python train.py --hidden_size=384 --vocab_size=2048 --hidden_act="tanh_gelu" --norm="layernorm" --norm_eps=1e-05 --tie_word_embeddings=true --init_std_o=0.0 --beta1=0.95 --weight_decay=0.027 --max_grad_norm=1.0 --decay_fraction=0.422
Each number is 500 + 40 x the weight over its row's rms, rounded and kept within 0 to 999. Layers, rows and columns count from 0. Numbers have three digits each. The size before them is the row's rms in percent of the matrix's.

# q: layer 14 attention query, 384x384, rms 0.163, rows 381-383, columns 0-127
# k: layer 14 attention key, 384x384, rms 0.163, rows 381-383, columns 0-127
# v: layer 14 attention value, 384x384, rms 0.223, rows 352-383, columns 0-127
# o: layer 14 attention output (transposed), 384x384, rms 0.202, rows 352-383, columns 0-127
# up: layer 14 MLP up, 1536x384, rms 0.2, rows 0-17, columns 0-127
# down: layer 14 MLP down (transposed), 1536x384, rms 0.21, rows 0-16, columns 0-127
q381 103:505485476518496567535437551392470568440491547491523461484529580580460483494561535520475465522483460511513449542461429542554510511498582573509540508537517489554462512477512516481408491461470561464536516533512534387492482491496497503491463456512501572537486536486481453457478537491451528560407543548523511530482498509491498486397417513529530486547494473561505503464530490489470487518471
k381 096:407503520451513504525481524419485427507508545448495510536597499502505508489534486505445518449464545518531576513336463533467582528490436539501431497448463515543536493536495519496525564497577551524501450455509485482514522444585506527501464521575529626503532557527418492477477508543511519557518488468515474465469475494503475506492553505541501458510512467515488560440514438491506507530496
q382 098:477495543445535487513486557500475603528472498494431470428534501548461553431418543480522494494496418416446532515565566507535479445461444531581462491532479511542466526434498490510492476578527538517524477486441473468408456444482420465444517540464546473489434485599508505478518534513516508474495476481496546461506491531504558499531542525516524473518506496472486479480544496479455492484546
k382 101:518575420530507514392458474497424572499572449465496576436460493489534459542493489517535482477504455464511480484449563524589465530481466503446477475473501495552525439510477488486521415541500488520526527548450492526455492460451513566492500576463497482583389563566545440378475442427518504453571529533501485510485529521458497550533499514498514467514464449476481462510535473482554501511505
q383 098:483566494529579443508514497509518409509530508544425497505538515530491520615500559455561581523495522535431527481493573436491527527535588500499536467540528502530483493448482459545542496522522499503455494545502485525418487477489465507459424543508371476509513484504570503526482443489433512522521413441479474494499529455452554537467533435501478545536438516536503497520570476488442440518525
k383 101:538475540442556533486446457510545518502519615402544543481437511488563542516546520434602459546506485513461504521497548532503515581530481483515536439522447535583440526463496562511494490530495550465566492533547478456428500497519441456493531489546528430520466441473476547525414501418508488522468461411529488514523545572517562491478480547534513533483518466490478486514473419539561536532508
v352 093:460486507393463595511505535496479542544436467538442501504477572524557518396499453501507506556432544475559533584558521548547471452434524499599511460469503512476454557535455462539481547492473503468507511452565535497519537505484507442469525471546485460459511435526495488423526507496469472456506476552475623510515508502511511390498511565492545484440540491484395522512501520535452582546528
o352 103:508480502489544459498492441454540480478529561495512497489514372449430492511508587556478542503480489479462515453461541435535573503505454506492438463561493513496497508575502516518416492521565467471540500504491499522467489499569612533528462496484490573475447513488485427534516515483484490464451568543459444432563438505461482614456512494511466476546548540433541479518521510463532462513488
v353 095:548436494471438450548511516477522516520410469508496462499440513521484487477497446529476473453399496490562650489545436518489492471448567505482521511448556424462497533500580515525486496482460522496482517513553582439515496435471528444474550621509430535419526534531509451514541501525548452505505483534493547497492461522485512505487426601469499453451481563534484500449540478450513508510541
o353 105:493561539540536452460427474486534445517578516444525479515553458498527409442470507487526452574537506473462449454571545431486500517592449500437458551539453420489484467603525491547546538543535498483514471508515513554499521582480537497545447450501512492536461456466514557521497524495449519529479470541556480473480508520445502540496512418489495523531553554472474424520507502549508495470537
v354 088:423541539517583524532528500500498526471556493530485537415512477469545511479531462472515557412511461496436492512509472549441532530515539497503524574491493544536534436463518547539435495529535506552449504522479442506473556573494533548456436495493507484474529489535520596585549490490509547567546532586434520505482431485502497494563392419499414548536512491420503489473565504560497563527451
o354 099:462487454568493448464431479552509433544428495583481426524451534503432505467491524474528483470475508520545500496486503483560538474507424589491495508538527521500453495496514546424501513437516492527552521505535479460406508403494423454510553538550551474519434516535478449396462493515490516442524471484554538489536551461449491507453533537507521465495551464529513433512545472472544497430521
v355 094:465510457542517485442531503453441487433456486501496485462503498487487515507515499569515538491532488507493477504483523506545561504585485534422509535485474488494435473481459470541462568552520446471519563479494532496463519489502557528553557447548503481523495521475491516562492515552501530504467519543548413571532537422529443549508465496473513491508502528493415513439474482485542501547472
o355 104:523480537445424473575423468450483514570523432468513457522538492550551489488501552543473485467432503528518513480518464603474449512467464549564523517461485561553528593553511501470617465445484420574453510497504549424526483474479481482433510502485554526465470541501536519483484568438491564552498546469367629439454476523477566427553477473544520521513486476553461498448504512461572495563553
v356 091:482520471548525504454501471559528544512502564528554495457507475496589491514486465485472420522465511431561560510440463437529500426577544478509508513557500517500513429466467483443505485474535421524466450462509431577481500410477540475499524476507528479487531493455477552433521504475539528508600437531528460511574451599514504445552546560548449508500473538491606520475441526549457490442496
o356 099:520468540494499467542492411474491486471478454487498534526524523473482469532598471481532580572479505542497468462531511570541513486433472515504493550443506433473488530551482573510430492480574506503446552491465509512426554544550427513555466502503443524588514500490502465446482476495484526475403490394477494524486547450485505507499458422465480535441526506479471538495556512528508489469464
v357 101:452503560509492546469498502459452575469494478546520526519495509489531429448517498426517427491517519460495478554555522405506497550494453529507433421556504515496532510459494461467472481471435497453540513497500398483524482498516465494500522492459469447569510521416471503455515540462500534452554502467513416498546509481456493435455495509545523446446466520503500509513505477569409501498496
o357 110:540532498472487491447491552545533498519441559533459513437478573558460534580547544546499541521473500460518444463456541483516466499534503585471543483476473457503562541515519519550500478495565506493452468508454478527448480477455561505571517603549566531474526488506534435520504469477471515492419494510511588559492553466487523507499549489512464525515527469496485484444497530475522501532482
v358 095:571523542552554522490467553560502422449554483501509412459557554569498538502469488511500532489499472490482456500461490454546465447477579539472552486486508477448527461501527476446516466591517484500494479541500482532498564563521505518436565491486570537468437485424516453508543504560490491516508495485530436507441473538502477490527593476545512494483468463445522508488475485499463498539563
o358 099:490507451483443524492491462515468588502492521450466569528536521482538513521466546524483473489581519505546444486481494601453541581483512515556523463499549504482515547468514486549518552477452485477572539532548509493527496517521479471469507476524512496531504550508496515501508461460525475499511486485533518544474502470456502495536439463465549501516415497552527435531526469532588485466529
v359 096:506581458510482477563483544590434488495506492491544537480484480593424452512459480576561478415507522543475489486496510462498561507528512506572585506438459470515446525573537515526549439492503445501420507533472582503496501525486411568450531518431506512489522500538533503477358580520468460514457491467472472559479546532543509547495533394461511494504421518465525534506509453544498519509537
o359 104:490450518512508548495512506465546489530546535504447487551542525507489532526520488471476487526538437492500484478510540551406503501506525474485494456512596479512483494510563455490509444572472567479581511488611415436510491486502474422496516492528530469515504469503451465508507506470554567542536511507484501514503439479501466469475512516535459543549528495584527483486528517535510429496508
v360 115:565511545451556507538512523473488508416506495432490433536509548490494472416522586526458512471512504497481553397486453521556438509462554474427487453467560427472460487514530446475414549601562507499503461501507575512531480481498457497444588513495528548530479565525567538508569517526402500553473506481545477557490510492477591489517553538481482488500556474587485545407493551505547462525521
o360 113:519490530522448483443456491564438522538434471510465506463539525508461532571459450544479538449528507509551407523521456495459562520493544474501478564487520471487527447508450498485606468468473397448526550428478506430538494592552544522476476476517502530492526478529470424462521479557492500428518485563438527502457473528530415513464464499524466457546487505510529489525514482507496518441465
v361 091:518511521533517478538471511534443462500478496481537458537544557551438433440473494454510414523485442495520524472475543529532464561503492493569480501518547458541514501490557548510495500511529497533514485414515480488500491510488509577443494531489496533504517550552496547567442421453464464465437451575487470453467470490478555550486493432550493479467478537525516552447557472552501467526480
o361 096:490495503514424528453473477518520574436507518530404474544532492468510478571546511463531456461567494489449576498491380533441506443522499520454476460483515444437517468486480447533548480533484508500458438553542524479556508573454500514579472464524515476483456459558554428440523527549491534476507463486503524558523474438485486450496489456474547533585525567473498485577471524475505508473519
v362 086:534468512445495542357502467536499469462465579511477444526499523501538464539555531468494614434491526483455534503490561453539519478486520511474506486495599427496442435484530477493483552497486453476557509506506590480560418446537442523461513471471485488546521518480504488510570512497473545474513483494508495475534467471442518429474496477473531544439585489619479554508404485517486500461495
o362 094:565547545544494495596506492444498505534459441533571552482509508530488531527488493540540464519499468549526484495485498515546460525568501609477507508519440550543525570522511570598529428504506511487438473515478519516504556489534596558476470623549567535531456464473502493457500474517548438554471525516525511573503454463577460481520504567504545480493467479479510546441496481512465547505468
v363 090:493505504427521477516448438462488597512467481547513539497497488516540492417529473562461534492465428517435437530553540489512501488534503545451529506505420510502503487508466510553575454476570538486562488480480465495420476472467528472488483455543514524535536540473478505498569552484512535499528561537551441495529481519491392496541463494466437485524496552448471537488540582483454468455462
o363 096:510488468564556503564591636465511386507506512496482447511412507486440536476560457487463458541491485484548489527566471478501516516443463502445521562528553447529480518537471524480492568569470489560376520549466513576497542551466502495524508526439503473461448529540538479488500501530452523479519478502499560488465510522609531501446509485518572495488515449549521465449414479412556568529496
v364 082:482468532455492481462443528557479537493422480414499441450469552477486489563521436451455472471497432442510494500513490509489491525491516514541547437513537493460525497497448507473521519500442528431539550498520493508498583528436442511407530478509542485576456427524492449513467469511476444461519543497476516514548528441461469444514490544528522434437507503512519535561483454498455490507560
o364 092:498472498513480525567464537457491457508537571566446557538534434480470521471530518464420460485557563538546505524516499466520537538486492434464495466541469487506445520481552453489510512500511472524492486495543503401561538444528603467518463486467474467485484548491516494462518479463499508556519563502555499541514470562471502518506525517427434487487509487481553480444483523516490536546429
v365 095:517507491486533412522516506516448518427538440434507474542489456468558524599486510512476425539529522439461469566439550519531534544542431525537530468474541470522459502449501492454498485470511470557491436421477449456537518531469515538551493527422523432540481494524524562472516411501525493516558456484432471400461548477494514415537488552516432512536483530461558533485506467492416527512590
o365 104:518534610509438564490487469461531533505496510551510590521524508524503488453532525547507536470511461546549498517479519529448476454475533505581480565535443573479555531502562492480599475541529560484518555588562483489493448465437449495433513447525471539502515505500460469499499538431494509461434473504507507566565537461536488520490534453463479561486518430473461460502545567430529491461457
v366 104:442442500525483397536497509491452513502466489456534483449534489510495455548549433445477514490507496483468516489517547500416555484485473524477490454491458487470487453515547518538522481499485416559573481502550488490512454522511468477466472563549449496496442516541534564453482478508531436491496487436488613535463472484489554525589500487449497497523476490482516487447538491487414560494527
o366 109:519521524490479594423480509542628457416507568521589488515495518445431456486449497522561534456476518473569528529499514447523513526552518597454517614517481535471536444502541539518554520478509529528398528507481503541478495538454447466504512451480554451461555533448496476523499517486559534510543511480480426491514485504507531512457442534459487489431582512484510457575514537560439417492432
v367 094:485522569489553606466495527475456519542453512512511523391497498471578556474469527517467537478492457522558499583494463424493534544543524538424491516482512522467517497412485481452485472491473522515475486427469499507496470461506516514527492498533519501511419504468500512535437501526590528497607407522536486492463585508475462474556479608532478534442535480484475512472432502522486524499443
o367 102:529458446495470466511498463520467517499527495525472519521479467497572478445487559467528457574558590500501440416575527541456459484459450548531446559576472505563432470487469543527473446480508481460491505522489558526488497500551533483519515564493468452489469511515503526539501497457535552497408486484446484486456495510569446478531520474443525544510548457418472507452540485440535524519551
v368 094:479456501583465532499461522589468510551483563471498537477470428549507511497480455519482472522570621524547515493472561459543502459538559537491499458521534513436528543489481483454506536546493510456503512470468539555484519540500429488436500519479505486490523539483526553535493456474387490502472481540484585528453514489467514506481513493530478428494518538506465538485540421466528420424448
o368 099:482515513510513487531534474495434548433457527474473532515503473488504501486493494454510590499487484497463411520481482571510452492528560608446552574528509483580521506484527507516494517514426521433463511470441562468515495449589553521415471521525501559472507435485459478437580486489501473474501439428506412563556492506508531518483566540508457506457454504463568493506486573544480517563521
v369 098:476462535624572472493505523490498507437524444480446567456522563538466477488471559510534512526519460472485524507523439446552488445525450522456543474507550437491496527509488423481535466521468516483545490528498462538620513451483519535453546481524485458460469529500488517529491548496543522627440446476535416546491572517518548523506508525531518460483513488557529502509462497572450449574491
o369 101:573493561458414511478500426469519483607491512481501528506555506500580500550560462561500523416559553505503474510402493548436444502526498531499481501547523503502520497459481564472519510457497445524468516431403561475417462537596515533546516481467508573549566440466527477508527469588488505428516488507538538476501437494448453507450528524472438454571508471492527553523507471393532549492562
v370 108:507492494467438498519525436555482477566478508539551504499505544503481475487517461430537463499456470446471482450527482510469502527493490485569531505477453485510455423580502511511539438530510480554498487437545507476544485512533532508499499516458488540479496472592507538454425575432585548515543493499506512467539414530524566524511485446527488548513446531484480457498508502532473536517493
o370 112:467526585507587504481415565543477472518524555455472446466516416489520509536490479492556460433542482473520581546531506514506525448494486504499450512465532516454507489526506548510493525487558490474445514547535456497422499505458420521475479527477506446505529486462468509529470404515498478509515583508490476482474466446474513460462493474518526536494528469513524469533479544492493464416526
v371 090:589514554503489436445495441462471557520516528513527515507462515571426488509469476449507461550516514433537447470535501498523490513434467498517501489482507486468464525570488458536539485503433476571502510583516505486535486481464490511579479537510466542444532484496482483480393524392483479517437483553428487504488484555514559462409505427513490565473479488480519471490523508445519514461534
o371 098:441547539542458573504563508562468461506498532550480502518501506470495476515540497530420455510501463528482590509556512515484494528517533505541479435471467546555481480491566560565478506465538545445464530452465510504501464452494523492410484488485485498461493450529503559522490502608480538496502517422583464490529532539488551508576510503523492497587515494501503470536522493573501461560538
v372 094:495601466483557478486466487530486450489482528509511515494511513493434482568510499487514469475441478554526498465480506444490552454488461488577478522460488487538540520533507539486482512569455478472453451453516445468554503529450527487526597458479514500589494543500530503496372539550551503512507407535468470501550489525589525496501535460520442556549515514498442490462479452580520496514531
o372 096:502466530579446521541485494515552502469582519554469506520484459562573576503419523546520508505545479468450499491589537496545434508497497436510523529475518485499491498478464451490559472477529522501557583565574530577508512572500438473499512591505550468389462437539490527472510444489552512485504568525478466497490536439459479540474568463483519479483490494528452491525525535500523460522586
v373 085:509472501524513485515452510527542464503486433409535498507460461517472473496466459490629443483568478410480449516548561568557506478484538460453498525504557500473489442499492436512533467467515427431528446482485481485495465486535477520539546537494547514533406513493485439462480462485474463519550514519513425506548564516429568501517548469447538487436541502535399480447514465501489440539538
o373 097:530523503494381536463539435463493555514563593517433500491499496523487477511507513528494548491414476573542495513442410512417458486533499467588487474426484573590490540525536522525480560497506591469427549526486515464539501521493569514485432444487532484442492518477474532512502550458440463506464452506499509424516536459502474449490493483568459499547504533477506517514479544457496538512587
v374 109:443521499444475577525481492525489525514437558551510488416519515516469534440514401516499499494539422487500431468566510483475512437468536486532510464595554450552544475579484486507581485422478548559479532521544462421472500434541502501461501474424544571450461538456508490472489531506504546504475512529517525484553523549443399463487519395553466445524456487529515500502462484492512555475472
o374 113:462506501487510484477484517579452484596502487451502472522514496464446423577525563530523509548477484499512566471494499533548514499502484500453602473473499517428524551471447568525424467558504507496452495475506443584439538554543508472564526476511452416550581466545488505473572461480556456485529533490509509514463456510511570444545487568511548505421461523463566438521539476570507456473513
v375 084:550539558505483515518475508549523469500480527409476526438508489463441501497487547417425468538448517509510518426488553490475483459505529470432486497410534559583484510507452535497548443503526575534486560539525538504528501536444522469533525475513473495553490488520520472510523512496545433552598492490457463512456502506527540413532492534458531464488518533514517467471509415542449511498530
o375 095:499414508497484473534471467472533471536477449512503515481476504555587521514443474508570552435488525493544487579533480489423533503481496510564426516551470467405501465527483473546504548492477478492487469472487505498531502445487498483453586535468511488463495539473490461548551513501553532473466538499485485481508584516551483494494466565485426496534488465485567567567468536455501483529479
v376 094:590558472465525498582461460434477495427454452442527531573450469484569527499482585473431534455480488533531538506526498464504484476512450463446467548502563531559571510467499478525460482511501503489541500439449534526562510491487492467546594493506447468540473518492531551564615513536468511511490429476469534490465512494443484494583541518500455557529514503498497527475507602508493500515514
o376 100:439489520515529503456546568524528465523499468474420479487454528478474439456490538496573419551535568546533406558466502493479462572517508505511474550504420530469509480465478494449499554470448398514544540532472526477476508452528538448488459517546485575481464509469508468437451518441500474506524515504426484468536494491533490519439459490492506444501454491477546529506482465476492532512447
v377 093:488432527498493493615491543534531535504450545560471524524547477528465476494474481514549480567475529491539499530575443538532563564445531475505479483506572481494530551489470519494523467423495501486492507598500495488533443497447469492464532493487481504443490555502542543474501512476482558438568550481432463505543496538494437450526526521478483384438482539532519503546451495540501473524468
o377 101:450530519466537498550500491480606529550537553484501479417485551441416479499493487501500534486463462532480520432465505501568453460579495459451544423488444497495460544487489510491466492511492516517491502462605513458533588495558466439536416451481547468510449490529544491536498520472492431478497513503567500479470474539515482479512522428462503470492528427498482440421536524487530491514459
v378 085:457509472520549422487456489475513489523605395570529489483518478562539529527448579479458533494537525527484520513524479452465523518466537471503502518436449510505488518496528451550514467483503510474569480440484491472521495544468526486584463559551524541523494477501456541517569486504555548512442439465532440516509528439550504533426418517517555510483543439549436462457485499471432479528488
o378 095:527549539496445574529494490502479569458493569493495470488478526478478418437442423485520417465519524552453487490549506572397504451516556578495481504628524441476513531479492562485508517503531475529420500519453507542447487473554458582490469486527553468435533532446549538499438484475487457535511494494423551466487506494505480456544567510482512502535461520488505498539444543480521610534478
v379 096:493512511497503524501579419472431467514545609511573498502530499520580507484523517481580536458507476421477527497566527513492472522514484553522443591441581466531506476519534502443543524501540488518488462516499462503526558453480577466468463494502383527477512444487524541564481503559532528542525441510529561555568397444458496454453550506553516533501587440485522457487502490494461502461491
o379 104:505473502526485479501474548557468399522497429501541543481484553420483499524541462522455492589544499489550600541439513468510458520499458533536510459483396515498443490552512502425507498493427526496472463488500581464494488447472439520550518537459572448481490547455460524504536468488415505454531552494463457460457502489551516531545497517465494490529497460482470520487463578496487541503490
v380 102:492505443537628524537464529508483461438539511501470499541548498522480467508462543475477456469526479498436437503442539497589492468497539489492560389568528488506461487536491509474456452571559499461483408527461483541536526504499515535508531495536524508543473635538517467599463487517491571496536503516459428537461531428512490464498568436546461533499435489522520477474482468571439443544524
o380 107:538613527493450500513521477540480570530476518477528494496491539552500515525502532512481531500507492519530460471591437506419457525558506441540514507448566518523546483427513547462488454513452447557550599485509531518459487513545518476494549475453491526435522479472506557395494497469483493530512428526506559492451512551482485486456461525418508467507515456520473543438485546505583538511494
v381 090:564504416498591513463458530523477489540481535555462579507461544482502559477555564577496531528540546452541464495527475477515518497528464530528500512503524553461546518526444580508466466457480461456438414507450467541516458499552433533546539507476538529504498495539509470579511519541477505487466481496542503443530480446541516488479529447472520481504475448495523471474492484598469502519535
o381 098:438458558558469458564477539519525494505476504492381383533565485481587466475514490489475450373456467523520532518478532535457446462511548578515524467560479501550460547478523460499514432551466555525538522498434477559417513469521574509459520497489490530550477508459482511437512489515553499549608462513445477495483471504490530534511542527461504472514545524578490490464449530494568482476438
v382 101:540504473494462569465548513492509476497561499479529470473532571485468475502418456492558428431444460502524456505488449493561478458434561471568504397510454458467462563563534495529522539472535491460470595453559470505551537438467485476504481512415476532438482520505514468527422570522468524549478521607468510474556479556510514520471504513474508483462458549527542510544543538485487522495497
o382 105:444549514490543457509549503547504569495450527465536533492474436513489511519541527487476483548467489434539503492493605507453549563478510533547470515428527430462554478515412490479503421546568489472601422491471446453430477526465495502543501397526506516554444451463437531482509423466463510510534523468494489527471503529492520454468501470528489585541505466506409507493550452488553435485549
v383 091:468502482540518501470501523499514429471480417540630526540523534479478501550531381457564437525520502452557563533461464520477533490450471498485487513497409496509442417484547476546534563500464481539552518468558470504546551515525538496494496474487499508469503495496454483441510424462525501477570481452430551468569500460503566461499447473503447528451410545376507503499511512504447536461472
o383 099:555524555472485573486582462526456510491507555459489501520485439582450491570543640513472499381463542466474465545481507523454483449474508492508537477495542485509570513527545500459476496443544519506476507495460502439452480482435411518584469514526507477548525451523490467556474491510531468542550499520563435473519510449485449530565529571521516573516536447596554448587523528466552482489536
up0 095:499514486417524441583478534465542411451482509465578477471527493480607546496500516431539467551546546530551542504562538490451485451536506481456527465518462455480496534552482518455550510557512485458488541538446527513470453500486488487468477531443441443430427521471505478446478587471477502504524570548429529578546459451475469534555479452416493465525561500562443472541509485553564488508467
down0 099:506528519537437521505534493527532508495526506497512495531535494544520555484533452489525487509475526496557458460479435470495477476469541515452504425503479443478514520481468531460473514495465492447430539471483422534472408536544573499410511519448516450572515447546482467535484456367505407492500441474535565508520493497523434564541587488550485468472510499412465558556507486470484470456514
up1 094:510508497532508498541581429471371515441464514554477555563508406518459452501542494478572551520493434539513439532521445541460517469431508496556502528478406490520541483503546490476489524499481529513497506512492580577451553518560581481504526470508534487470509527546513466514527516510511583557452555480520518459474442458495580480492542446481446458479499513552423487460544498494485484532525
down1 091:466450477557501425570559502548512568541513467483569487456578518418532486502478463463484479498583534515504510465466463522527480493448481546519483531513506472473528587511540424466469447492541484508477536441512444527592493505488520515463495583447511508435487457449506578456502479500484559476529504502574530456542467489542486479455490478490539557490518553525538496523544475517430466539507
up2 117:495466468467510469477524522518540490531457536492463531551506529471519472518437551483487442488529604508449517507505476485483543536523515508514484481523494523517439527480460477503468475524472491541416525558504475460456471512530482535507470487551489539465499513489461485525514499532548478476529427527516513533495533484470478558506466464492599568504500500509576490516522478495464446574462
down2 116:461471474460502518496581564590473450513589475519438468563530419535511576554448549459497494598475497501479469498508458514531555508545465493474425544533496498472453500550510504506493514497499485529369532533573435504468513504512530522478489524554522529472518582536470478523471535527447439520557478494477435560481491464501487524596532520493525510463500507510462534539535544506482508510465
up3 097:460515482466523508509502510451507465554474504580514476490494537485471538505496534507446567474468540535482563487521447561524397578505511448499496512491522472466598503536542523553464447409542474536457482536546579518583466532472590511477520466486441447461520546508527521538506487424530529500518517508422483468511456554508518425510542442490441523475529444524477503537533470427473511466477
down3 103:453473465506491510518560459430485491459489517432500527447482542582564513476606435518527515425427541550483435514479481522452556463599502447473438543492479495458523501547519497426479502528469481503393476516443497513497444532403489558427570437448500505541508541491549445516447530524510510544509502480439554497528477462487481471572486531508509507485504533519501560560493473530527529529519
up4 101:535526503503445554555503459513472475495445459497493552512518545461518484458535476497540469451441495565509473503523560526465604477545464540483492448466510548499494473468503545487614454551508517510541418549505488457453477490501554439478483469502493481584519403478431471502517480449515447485516394443537604485507485506526558461509516551433475506433454446459435503567464432452559514441533
down4 100:449440553538443476599504377476467412477504492481531510545485562565508509453496481468516524506609526519595557523442530448530507539591437493457545464553469531609480552519486512489436531520470483479490490461494426474508478555433442569519518502498446525447537511468545575477475495487531504615538506460475511455546496480475484449445454456451498469512488476427508495475498476504458562510496
up5 102:478471425494543418477516453552486484546466416573494431510509515511488497493485471498566427531458532486543533517488448483517471494527487487467466534459564495518527545500488430503523522516435490510581532478452493556503557461398433497512502508535472495609547429458484461467574505522482500524493458576446524539510555523538501476510536521478511510457517459445548436471555526476501548573474
down5 111:529473509512578526485524498444470499501438480468575488538481472575580491457482473469539426528475495477486517494476433573430522491514507472562440455497545504558415484521542416510514506474489444507516405474479443508484553446460376524519490597528522489510466442473437424528533480457450541507570443581531412527530495456422542407540472500469548496435558548529476502505535482442516500471458
up6 095:515570440512508500512540525517469515500480454441442518500481445523511579511539511537472571538476510464529524463492524517458449485448525470452504527617519499523590454424531515501464462488465493573523493476491457499503501518467483416510543525500566489522559516520541539450514473507558521516474453431507522494519484566562508473537490496461437514562512522543514524546542448450498464548541
down6 096:449496460458562600449453482463503493524529476429512527523441504510396516535501471436456469503495469473455500510475466492498399510470463506510550495437545552579493471580485497444484422526464504504471500479469462480508493486534539550602512536444459477512495462463505480515489496487481532488485431552502495480577474468510505440466470603511466493476465532555463496462499487536521551507525
up7 102:495526555559445535508572623514459527528500465492473511467496434485541561518479465490481467483496520490466451531581517512480478496463548458476524488518511537451544543469493526554505451494602485433433505496469488517504484480515483529522486451499461642590550452429528478543487473512524496550545472502459445499456524523451532572479553470523510499479483525501454423451523553512490500498511
down7 101:519372469570447512504553510452465479500574464441576551480476429523464535515482500463552498510502525567542497458495552540476503503498455410509486510462476524515505450482562543581509441474539483517499522550424485433514493476499516455545568579460544463541516501506525523530537499478543510552506531532496490441497500483445473483521501477508521469514476512490493508451509546462493523469490
up8 096:570492521473484556530449466519470424503537493566414500468463550484533480482479488476442449482508514423467492430481497524586428439482459503520498498446473450546536558468520549550454582471471551504477425466473556523501490456475499442531431490487544506460578459509513512421474471454484509452486447452495524538431516512510504501489567537525479416553537519530527470502552498538501564529445
down8 100:467456555515508549535557564500489487555536499443497477485457570506528529433494471428563486516507432488528535471522488503483446504503467516502415564470460439454462476471538513405508511465495411529500506527521583448461534570448440562517497549498516432455437533534522473504476420569502435456471530483505575540494515452485554517498483556478520513540535490540456480466493513496460508482478
up9 094:497497548461522553444515514516507503476482473504474485508443472530443512487428431495529472493489474430446474488495526510492567516511475459476495520542532504561447472534512502472529557423486466511469521447525503527450560521477520400456490591500533517480469572514449521459514505444479543482481436483462520448492462520541517506515483474484505457444504521489402572495461522486498554463462
down9 100:503500477526485506530515493467505510566473504401498466447500508511476511479509542535535520550531490499466553491429556565494495548480489493460457474476513486497507495478528482503508486459551503436446480451465471460457568449544441511508452453513527454483564486541520617430553493500452520530493600428542464554505446539512508505506516541521481411438500487492566460438522452505450518606498
up10 097:520528490530521535578486522472520478487479474488521514518464550535459487519511481471536472481517530522556563533473508461510500434499556441455546537490529499472489428521412478546536568519528441513521542492521432545566486486423476496522526526562427481487558544472524531405467548501508570463489451483521592515464535542517482520524501532490481492409536436534499513437497518465495579574472
down10 103:490534548539505486379482493505495562545513573550498514476526509557477533529535548445570499468533547545472481462540483488548439441509549504507527519516501564560498480508476475568481418474461533602464468546439532544467564437438500497471487531474497514535461518421488444578494526445502485479531515513500445519445481487547471510464540564515549550452530550409557539477514482463539491449509
up11 106:516440509523520448477566544513529520466519476502516573495518539498523506498528484474531440496476537490445538494541563491480491493520438465459498514582481518602440575490510448461489526518391524457487527508499581537564507491526409465504553505508464480479478493449430462506481526384488559509471490485504523431548548506496497461508452520473469600442532405492537470512487447528529485529449
down11 100:482487533468435468488478515487546431573521537482540558542452500526527516504522522507449552505486530471505500487536495439483499492457474384486442491467452484537438511540579537519447458493505505473518538489525450525487456469514493511496557476505564523489538505508502466509436486520477484544507566542494431463579428452508497438548442492420533475513502437494532503467504567506499506539505
up12 104:440549523542481451498478444489554458472523476471516509494508489402435534539573501515475470562526515482563397488480487530523526517425513471548475553484475506492433448557513490489501464509512526497488575517459467438498504542493511500506433528541538471469510472549495468461578501521516488489559522521498480498510483467504549537412519521479488573503459561565509563431471410572510540551440
down12 108:569492453532484429553454427458465469516523545578461503524533474521586489452469503457510507481466487462546545515471536501487524480474510543459502475486489528465486557524516540433448499546529475498525474477500454453543529515511489551536453510501443466549501513571425451452503461561477503406497541490530499518552453491479470576473491484464537535444502545547515512403518504596475496470436
up13 101:490485477535474533556564525552482478510453559573483497603440515482540497507552497476450520491505504579535478542481493440488488439488549467482494504417529461615504575547468422539444575524520441480545532523505490532460474496519520503487503485453515455497521513547540471541508525557573567517458439530517530531544478536503484492568530492487552494512462433576479479489464455578545470583477
down13 086:440518515564550467469529469565567468489505476499510523452532487470532545552508431506502507563563505493498522485484547460519475482540454373517489484553530470502564460545545517474389424426476424487545492526519518462452523460545432517468515551492541503497421474533470543529442569468474525543514416454467395432491507507521506510444519510597478600479508434514458535489461507507432445460469
up14 096:470554499535504483452466459555487523462466494491388495493506541501488475482468524466462421496442449552473493498533498498523477474542495453505383473468494522581519515533524493489494502483509448434523540494480496479497483427476530469483519422397488495487506548516415414484494492448528553504409430465457469453560576549444448495525507528528522448491577446500539559478415460568477477531493
down14 096:504527504520592535502468531543555484529450510457565445468530590515589515459508440483481498524480543503528534474541424505395553471522593523455511515514516493495529461480528457533556516512435508440507468515448465574587514481457489493530578479449482456521524454559483459465496512458461446479531532489531451478438519504429498483522533532550507503507473531462489556435451489515406483537552
up15 114:527520505493451456443494428459486462454528399565468469493483529533443537549512423570531506522470522470484545459557538515473511480542424473516514522500498513491485503451447511496481469415485539479454493550515547503476528491441544508419422513473554435518502505538542522445497555437538545550489481572497526457534552452411447480469478489469546411496490425554605448473507465443464494533547
down15 102:495566564499493421514501432522435460519483510504522495574547479461468516507376516473476500558438530523497464452445543554491510530595498454513502491546566391475502563517536483499450488516498519515479549484481443492482505427570463459465494520536486466524513472474548551409464493478478475541474505533426466547504474481511512505485480468436480530460483436586539551526524458532430512485490
up16 107:473573512480474531496486565530493539505504445506527537443452468483469405529506488517500477409550504440522488526545460477540477489507531390472442476527456483501459519542414502508492523466552490540450516525479487448589511502525463457451544373510499455492496496495476441486581519461514505571521505566509546485474510481538508524427480519547509488500566486443500450545512528438541520490462
down16 115:475555496476494526446453561505471626522459453518515524496567488501543421499412452453469496467501488417501441506491443498441479460451558506557510401535466512468504556502479574528498495560510535534504506478401522416496430473580516581511507467521433512462497476442472476504550498492473445485444544449456485448477522440488468496454462499532565413474484524480516521492508510449487564487471
up17 102:503425440548521501459489625505498438526515468490489581514533501541422529542462487567533502460513470510480525466510566511506503443487480523460445466441508520519501460494539525510496512461471497497504479520485424422463462428476447505557502416476502503456551601527450489504534515518502535478551493502510544499458470517527499473616451501514466456527528504508507493483567460454457481501511